From a checkpoint of a small transformer trained on Wikipedia.
Size: 9 layers, MLP 896 GELU, vocabulary 8192, 6.74M parameters.
Architecture: tied embeddings, attention and MLP in parallel.
Training: 135M tokens, 4108 steps.
Each number is 128 + 32 x the weight over its row's rms, rounded and kept within 0 to 255. Layers, rows and columns count from 0. The size above them is the row's rms in percent of the matrix's.

# layer 2 attention output (transposed), 256x224, rms 0.094, rows 32-37,96-101,160-164,223-228, columns 112-223
size [106 107 106 109 106 107  99 103  97  90  87 100  99  99  92  86  95  96  97  97  94 105  95]
[[114 101  87 135 140 150  29 136 183 129 127 109 103 167  84 155 170  85 120 187 113 168 119 118 117 187  94 118  29 212 152 151 103  67 130 129  63 129 144  93 161 168 112 151  72 161 107 183 104 193 145 107  93 144 108 142  80 132 160 164 155 105 162 117 169 164 161 115 133 144  99 174 103 110 156 167 152 152 129 131 114 139 111 153 134  99 133 159 128 137 121 151 104  89 139 185 141 165 141 116 133 117  91  94 159 126 135  93 158 106  97 117]
 [122 108 136 126 152 105 127 109 143 120 108  90 107 170 140 177 145 182  80 172 184 132 153 100 103 189 131 120 121 122 139 155 136 165 166 114 101  99 178 184 120 167  69 125 108 142 132 113 116 110 119 146 168 144 130  97  78 108  80 114 169 103  67  98  87 117 105 160 118 149 133 119 132 159 121  91 144 149  83 141 168 163 101 196  87 171  92 116 119 150 149  76  71 100 153 103 140  96 133 100  82 104 145  76 103 129 133  98 176 122 205  88]
 [122 105 123 170 102 129 110 111  80 163 165 143 157 138 169  61 102 119  93 103 131 124 143 121 140 115 102 119  90 123 167 163  91 136 161 101 124 132 144 124 150 157 114 137  81 134 118 111 106 184 122  81 168 144  98 121 107 200  92 147 173  97  31 113 111 180 121  96 153  84 185 122 142 102 121 163 161  80 170 116 163 170 111 113 112  74  99 150  98 171  65 140  89  79 186  86  94  98 131 130 122 123 161 139 118 150 150 140 144 105  64 193]
 [115 136 167 113 109 109 135 102 123 108 114  93 156 219  67 154 159 129 126 155  41 111 159 102 139 110 127  91 145 109 118 151 110 134 108 146 116 186 128 121  90 147 180  94  79 162 171 149 111  98 150 120 149 128 157  70 149 108 110 104  50  67 123 154 110 145 137 124 135 135 111  90 139  79 112 130 129 117 111 207  86 105  62 139 131 109 127 151  97 124 119 156 118 147 114  98 121 176 134 110  83 112 150 185  83  68 138 107 113 122  89 146]
 [143  84 129 137 148 165 182  85 115 148 113 126 152 130 137 132 140 151  73 108 129 137 134 177 169 104 143 132 147  99 125 136 113 107 131  89 192  97  81 142 158 102 125 135 179 140 123 148 151 138 143 149 159 167 146  90 143 123 159 103 114 120 137 134 112 118 120 123  89  69  96 169 160 102 100 103 131 130 113 111 160  86  66  46 120 188 180 108 173  98 146 122  63 163 138 134 108 123 143 188 134  93 137 119  99  80 142 104 144 143 114 154]
 [127  81 100 118  91 167 143  80 122 134 145 116 150 114 121 102 148 140 112 124 115 192  81 139 101 128 142 109 116 159 112 155 136  79  80 117 105 117 142 103  98 122 132  99 138  85 171 144  93 179  77 131 120 169 131 145 131 197 168 143 115 161 155 148 141 141 140 154 147 158 124 187  86 178 116 140 154  95 184 155 125 115 129  86 142  34 123 175  78 117 170 127 139  50 139 148 155 116 124 117  89  32  87 159 153  98 109 138 113  97 122 128]
 [128 124 148 120 157 103 201 113 124 165 161 137 113  76 101  86  97 173  90  64 134  95 128 105 129 119 115 123 141 157 174 146 157 189 108 124 121 144 132 112 144 171 126 170 123  55 177 116 187 122 133 124 163 144  69  72 159  81 127  97 101 129 141 159  96  99  88 100 160 128 171 153 171 155 145 174 102 153 109 128 112 169 116 123  97  89 198 159 119  97 118  87  86 152 120 138 141 128  92  85  90  78 117 118 141  99 135 210  93 111 100 158]
 [156 124  84 145  97 154 139 136 121  94 147 120  99 154 129  88 176 109  98 137  85  86 127 152 171  67 129  97 122 110 140 117 171 156 119 185 136 132  82  92 154  64 153  98  83 130 108 117 125 172 143 168 138 119 116  96 145 150 117 136 125 181  86 141 166  78 132 150  99 142 130  85 109 159 182  92 126 115 114 105 151 102 132 158  94 106 114 112  84  84  55 132 121 146  94 180 171 129 131 120 182 121 133 176 141 129 130 128 119  97 125 110]
 [130 123 165 133 137 169 156 163 121  92 131 103 127 192  93 127 109 137 121 149 150 126 123 106 135 121 158 113 102 161 104 142 152 125 125  92 142  86 184  98 182 131 154 149 103 158  87 181  99  56 140 169  92 147 169 121 143 122 155 125  96 140 196  63 111 104  98  98 161 154  79 155 131 145 158 131  85 191  76 136  59  70 172 162 125 147 141  67 130 113 181 145 140 100 116 124 123 192 165 190 140 158 103 127  72 131 167  73 110 109 131  37]
 [ 96 154  92 145 149 134 107 102 186 139 132 118 117 124 197  80 133 118  91 135 111 188  88 145  81 139 114 154  46  79 139 132 102 132 192 140 147 170 186 129  82 119 131 128 124 189 152 120 113  84 142  87 139 135  88 133 118 171 160 137 147 125 100 126  96 142 122 142  90  61 159 156  87 215 125 116 113 210 104  83 131 126  83 153 134 101  95 118  53 133  40  98  67 113 111 110 150 115 155  87 139 218 145  83 118 149 131 115 125 157 117 117]
 [131 105 139 149  95 135  93  78 154 139 172 118 134 127  70 152 175 125 119 107  92 118 121 101 137 141 124 184 133  70  95 156 161 161  59 190 116  77 117 141 119 143 137  92  74 162 102  47 139 158 153 124 111 103  36 130 168  85 103 164 164  88  97 128 135 158 136 172 141 133 160 201 128 121 154 152 143 104  78 108 112 195 164 178 104 119 110 132 113 133 121 130 138  92  79 132 137 128 162  87 133 127 130 157 128 124 133 101 119  84 142 142]
 [ 94 118 132 114 135 139 124 167 146  89 102 151 116 130 112 144 101 200 156  99 156 118 150  96 134 140 121 109  69  69 144 164  96 125  94 144 113 173  90 158 105  90 200 111  82 157 105 138 120 111 131 154 116 100 152  94 136 130 137 112  99 131  62 122 114 144 137  97 102  92 183 142 133 186 101  50 137 177 170  72 123 132 157 170 152 181 110 154 150  83 151 146 136 161 158 155 143 155 135 163 188 150 132 154 118 107 193 109 175 151 116  76]
 [ 72 186 135 160  85 127 130  89  90 117 144 175 147 136 150  99 122 133 130  59 163 111  75 130 126 112 162 113 108 178 110 145  69  93 138 147 174 116 119 153 107 112 180 130 162 122 133  98  78 140 125 126 112 139 139 150 193 119  49  87 194 208 130 153 124 120 163 152 118  97 139 123  92 107 127 124  88 104 154 147 163 125 112 131 189 147 105 130  95 185 114 128 141  83  94  94  60 143 154 178  81 210 155 137 157 136 104 164 143  96 138 115]
 [113  72  77 122 108 134 159 145 129 176  98 128 154 114 134  70 113 139 193 148 146 141 155  74 177 149 151 115 139 162 134  74 102  80 101 127 136 147 142 139 110 111 120  63 105 130 154  97 113 186  95  62  82 195 131 151 115 106 103 141  80 129 123 153 122 140 140 168 141 106 140 183 125 132 138 107 110  94 113  89 105 109  67 153 115 103 137  59 184 159 100 146  78 106 111 114  71 118 144 118 106 124 102  81 113 207 150 112 176 145  82 151]
 [163  92 131 119 133 177 154 102 133  90  98  84 130 122 121  76 160  82 154  96 165 184 138 103 154 213 190 135 145 128 114  67 111 104 133 133 108 100 119 180 168  75 110 122 149 120 134 129 129  92  85 193 140  57  58  99 140 110 121  71 143 119 111 154 172 119 184 181 141  93 176 142 137  91 155  78  89 121 135 132 142 147 104 127 185 149 126 105 166 137 100 104 135 168 111 127 134 141 150 138  97 105 189  88 173  42 168 173 160 128 127 129]
 [144 137 109  69 104 113 108 117 155  94  94 115  81 146 163 189 142  96 136 140 161 118 216 130 142  86 114  62 109 120 155 130 140 103 160 143 110 141 121 147 131 151 142 139 112 107 149  86 146 132 102  76 152 141 175 126 165 142 117 158 141 131 150 108 178 146 107  91 112 152 155 151 113 130 141 123 200  83 128 156 166  89 173  88  93 175 109 116 129  86 148 134 197 143 137 131 100 105  81 186 133 174  91  54 162 143 115  87  68  83 116 138]
 [ 87 143 122  80 130 162 146 140  65  95  93 127 114 140 146  83 111 147 135 134 122 134 145 123 137  94  84 174  89 153 132 102 143  83 157  67 114 122 111  49 118 208 164 140 154 132 122 116 139 118  48 113 146 102 145 153 172 146 208 176 153 152 110 148 147 135 142 135 122 128 178  86 156 120 104 117 142 111 157 128 171  96 159 124 110 161 146  88 123  58 172 156 109 183 204  91 191 138 129  88 122 130 127 114 149  68  56 156 110 121 126 118]
 [140 119 140 100 139 140  60 165 189 158 140 144 110 125 175 127 125 142  89 151 129  95 107 183 164 111 101 107 169 128 181 154 126 141 103 176  80  79 177 145 125 125 139 132 100  85 178  72  90  88 113 135  84  65 134 106 113 164 111  88  79 159 119 119  94 179 129 165  74 121 115 124 161 118 148 145 141 139 122  75 151 116 134 133 179  97 177 115 164 118 122 161 106 169 166 180 134  51 127 150  84 118 131 144 157 102 149 111  70  83 137 112]
 [128  96 151 154 113  44 128 180 143 122  81 119 158 105 145 110 148 123 191 139  62 162 145 114 130  83 168  69 131  55 125  98 191 156 146  87 116  67 163 145  72 119 144  99 158 178 125 119  75 114 118 100 141 145 101  90 144 155 103 146  91 138 136 127 112 151 165 160 138 137 102 139 130 159 107 116 141  78 163 107 119 108 130 127  90 126 110 105 127  87 147 134 144 152 217  88 131 122  95 136 121 101 135 128 140 164  77  64 124 124 112 117]
 [120 136 195 170 132 162 117  99 130  61 128  96 132 108 168 183  94  85  67 107 135 158  89 170  85 163 142 139 133 102  95  81 111  78 126 105 103 152 114 178 156 172 130 141 120  61 147 140 127 129 165 168 123 143 163  95 139 150 142 129 120  92  92 106 118 173 132 124 155 104 122 153 158  91  70 178 124 118 117 115 121 145 145  63 113 118  63 131 104 124  75 167 158 113  62 116 123 171 151 116 176 169  92 130 113 137 110 154 123 104 160  89]
 [110 172  63 134  93  98 173 145  89 114  81 123  99 104 115 158 129 127 127 128 166 108 142 134 109  95 151 185 112 148 118 137 233 136 142 107 149 157  91 147  91 144 131 137 110 156 162 105  98 126 169 108 129 114 169  97 180  78  88 150 131 121 178 145 125 154 172 129 111 169 131 143 138 102 118 160 113 122  70 125 135 116 123 112 131 219 158 138 124 145 148 124  84 127  86 168 136 139 143 184  89 140  95 133 213 109  90  87 108 132 170 145]
 [174 110 144 172  53 128 187 179 117  89 131 115  94 102 103 130 102 103  94 125 195  70 157 173 139 155 122 146 175 190 171 133 141  95 137 104  91  80 179 117 120 144 119 110 100 110 171 162 135 255  37 129 132  79 137 168 141 151 114 137 114  77 156 110 145 126  78 139 148 128 103 147 160 103 113 139  69 165 146 124 106 156  79 156 115 130 132 165 128 103 160 162 152 169 145 202 158 168 162 148 127  75 109 128 120 113  66 165 118  91 135 118]
 [175 145 132 130 144 128 115 173  90 109  81 124 129 145 165 105 117 172 148 156 193 208 197  75 108 154 130 107 116 163 102 115 118 130 150 146 151 173 174 120 114  97 137 154 123  36 139 136 118 148 189 162 105 108 197 154 131 150 120  99 149 114 177 122  75  80  60 116 128 131 142  89 155 169 149  84  85 114 126 180 136 165 108 114 142 176 106 109  85 150 131 112 116  43 115 126  93 146 151 119  97 161 116  90 163 142 114 172 136 156 105  69]]
# layer 2 attention value, 64x224, rms 0.0895, rows 32-37, columns 112-223
size [102 102  96  98  98  98]
[[138 126 169 133 132 145 172 161 127  88 159 134 122 151 137 150 113 122 104  50 130 101  69  71 117 146 148  97 116 118 120 156 121 152  88 109 133 125  97 169 139  91 136 162  73 122  58  92 151 144  94 174 103  61 181 138 104  96 173 129  87  99 160 158 140  98 133 109 115 127 111  98  89 142  72  90  90 170 116  96 118 127  71  93 132 145 101  67 158 154 117 144 140  96 110 145 154 125 142 170 138 166 104 144 118 102 100 148 128  64 117  83]
 [114  82  79  96 171 108 194 132 121  54 243 195 119  60 140 135  87 120 172 155 130 126  97  42 107 121 129  79 147 143 118  86 113  89  99 131 187 118 174 129 108 113 101 148 161 121 107 181 107 156 144 136 151 158 146 167 141  87 117 174 100 105 158 193 144 111 189  98 101 122 185 132 129 120 111 168 131 115 139 174 132 123 164 117 141 187 175 157 124 173 156 150 143 148 152 160 147 188 136 147  83 130 166 102 110 121 103 159 105 141 153 115]
 [114 151 125 151 135 130 122 127 117 131 144 132 177 137 141 183 124 157 172 131  77 136 114 117 107 151 127 156 121 133 162 153 142 130 126  99  50 127 132 117 163 129 103 132 157 139 121 110 132 147 125 161 101 149  82 154 111 118 123  83 124 188 125 122 137 143  88 104  88  46 139 143 154 117 120 173 153 161  90 182 116 201  81 139 106 133 160 112 138 123 103 138 146 138 118  96 172 134  79 159  74  98 176 175 183 124 114 183 184 132 111 183]
 [116 171 165 122 134 112  93 162 151 142 154 138 117  95 138 189 140 112 166 125  51 111 132 133 166 134 121 104 111 147 100 136 141 109 144 131 131 115 115  89 121 118 114 170 151  82 106 159 192  67 133  92 191 181 156 133 180 109 120 109 131 168 134 132 190  86 151 166 138 130 129  77 159  99 131 116 148  63  79  64 173 107 179 146 155 109 143 173  95 153  99 149 140 179 110  92 179 109 146 119 187 135 105 129 127  94 115  71 113 157 124 151]
 [ 94 122 119  87  54  91 111 174 110 108 107 146 255 128 115  96  99 105 105 151 123 114  86 110 146  80  99 196 153  74  84 108 141  51 106 159 134 122 111 133 177 141 122 141 136 133 117 187 136 194 123 152 132 132  77 132 116 140 109 125 154 144 102 120 132 139 122  83  84 121 133  70  96 156 117 154 136 109 168 137 136 172 124 146 119  69 120  80 144 119 158 118 159 196 181 130 116 132 115 135 112  58 114  82 121 121 133 139 103 156  87  71]
 [176  75 114 126 136 133 106 105 145 109 109 129  96 100 104 100 163 115 204 175 125 152 206 141 134 153 189 117 140 174 178 151 180 131  98 107  89  96 124 141 123 117 164 131 148 153 192 103  81 109 170 123 163 109 137  66 203 113  77 182  94 119 113 122 159 101  87 102 167 159 123 125 130  94  61 141 113 163  86 156 128 114 117 171  55 105 112 126 157 203 144 123 124 114 108 166 192 146  59 160 160 134 128 180 127 142  84 103 111 142 159 156]]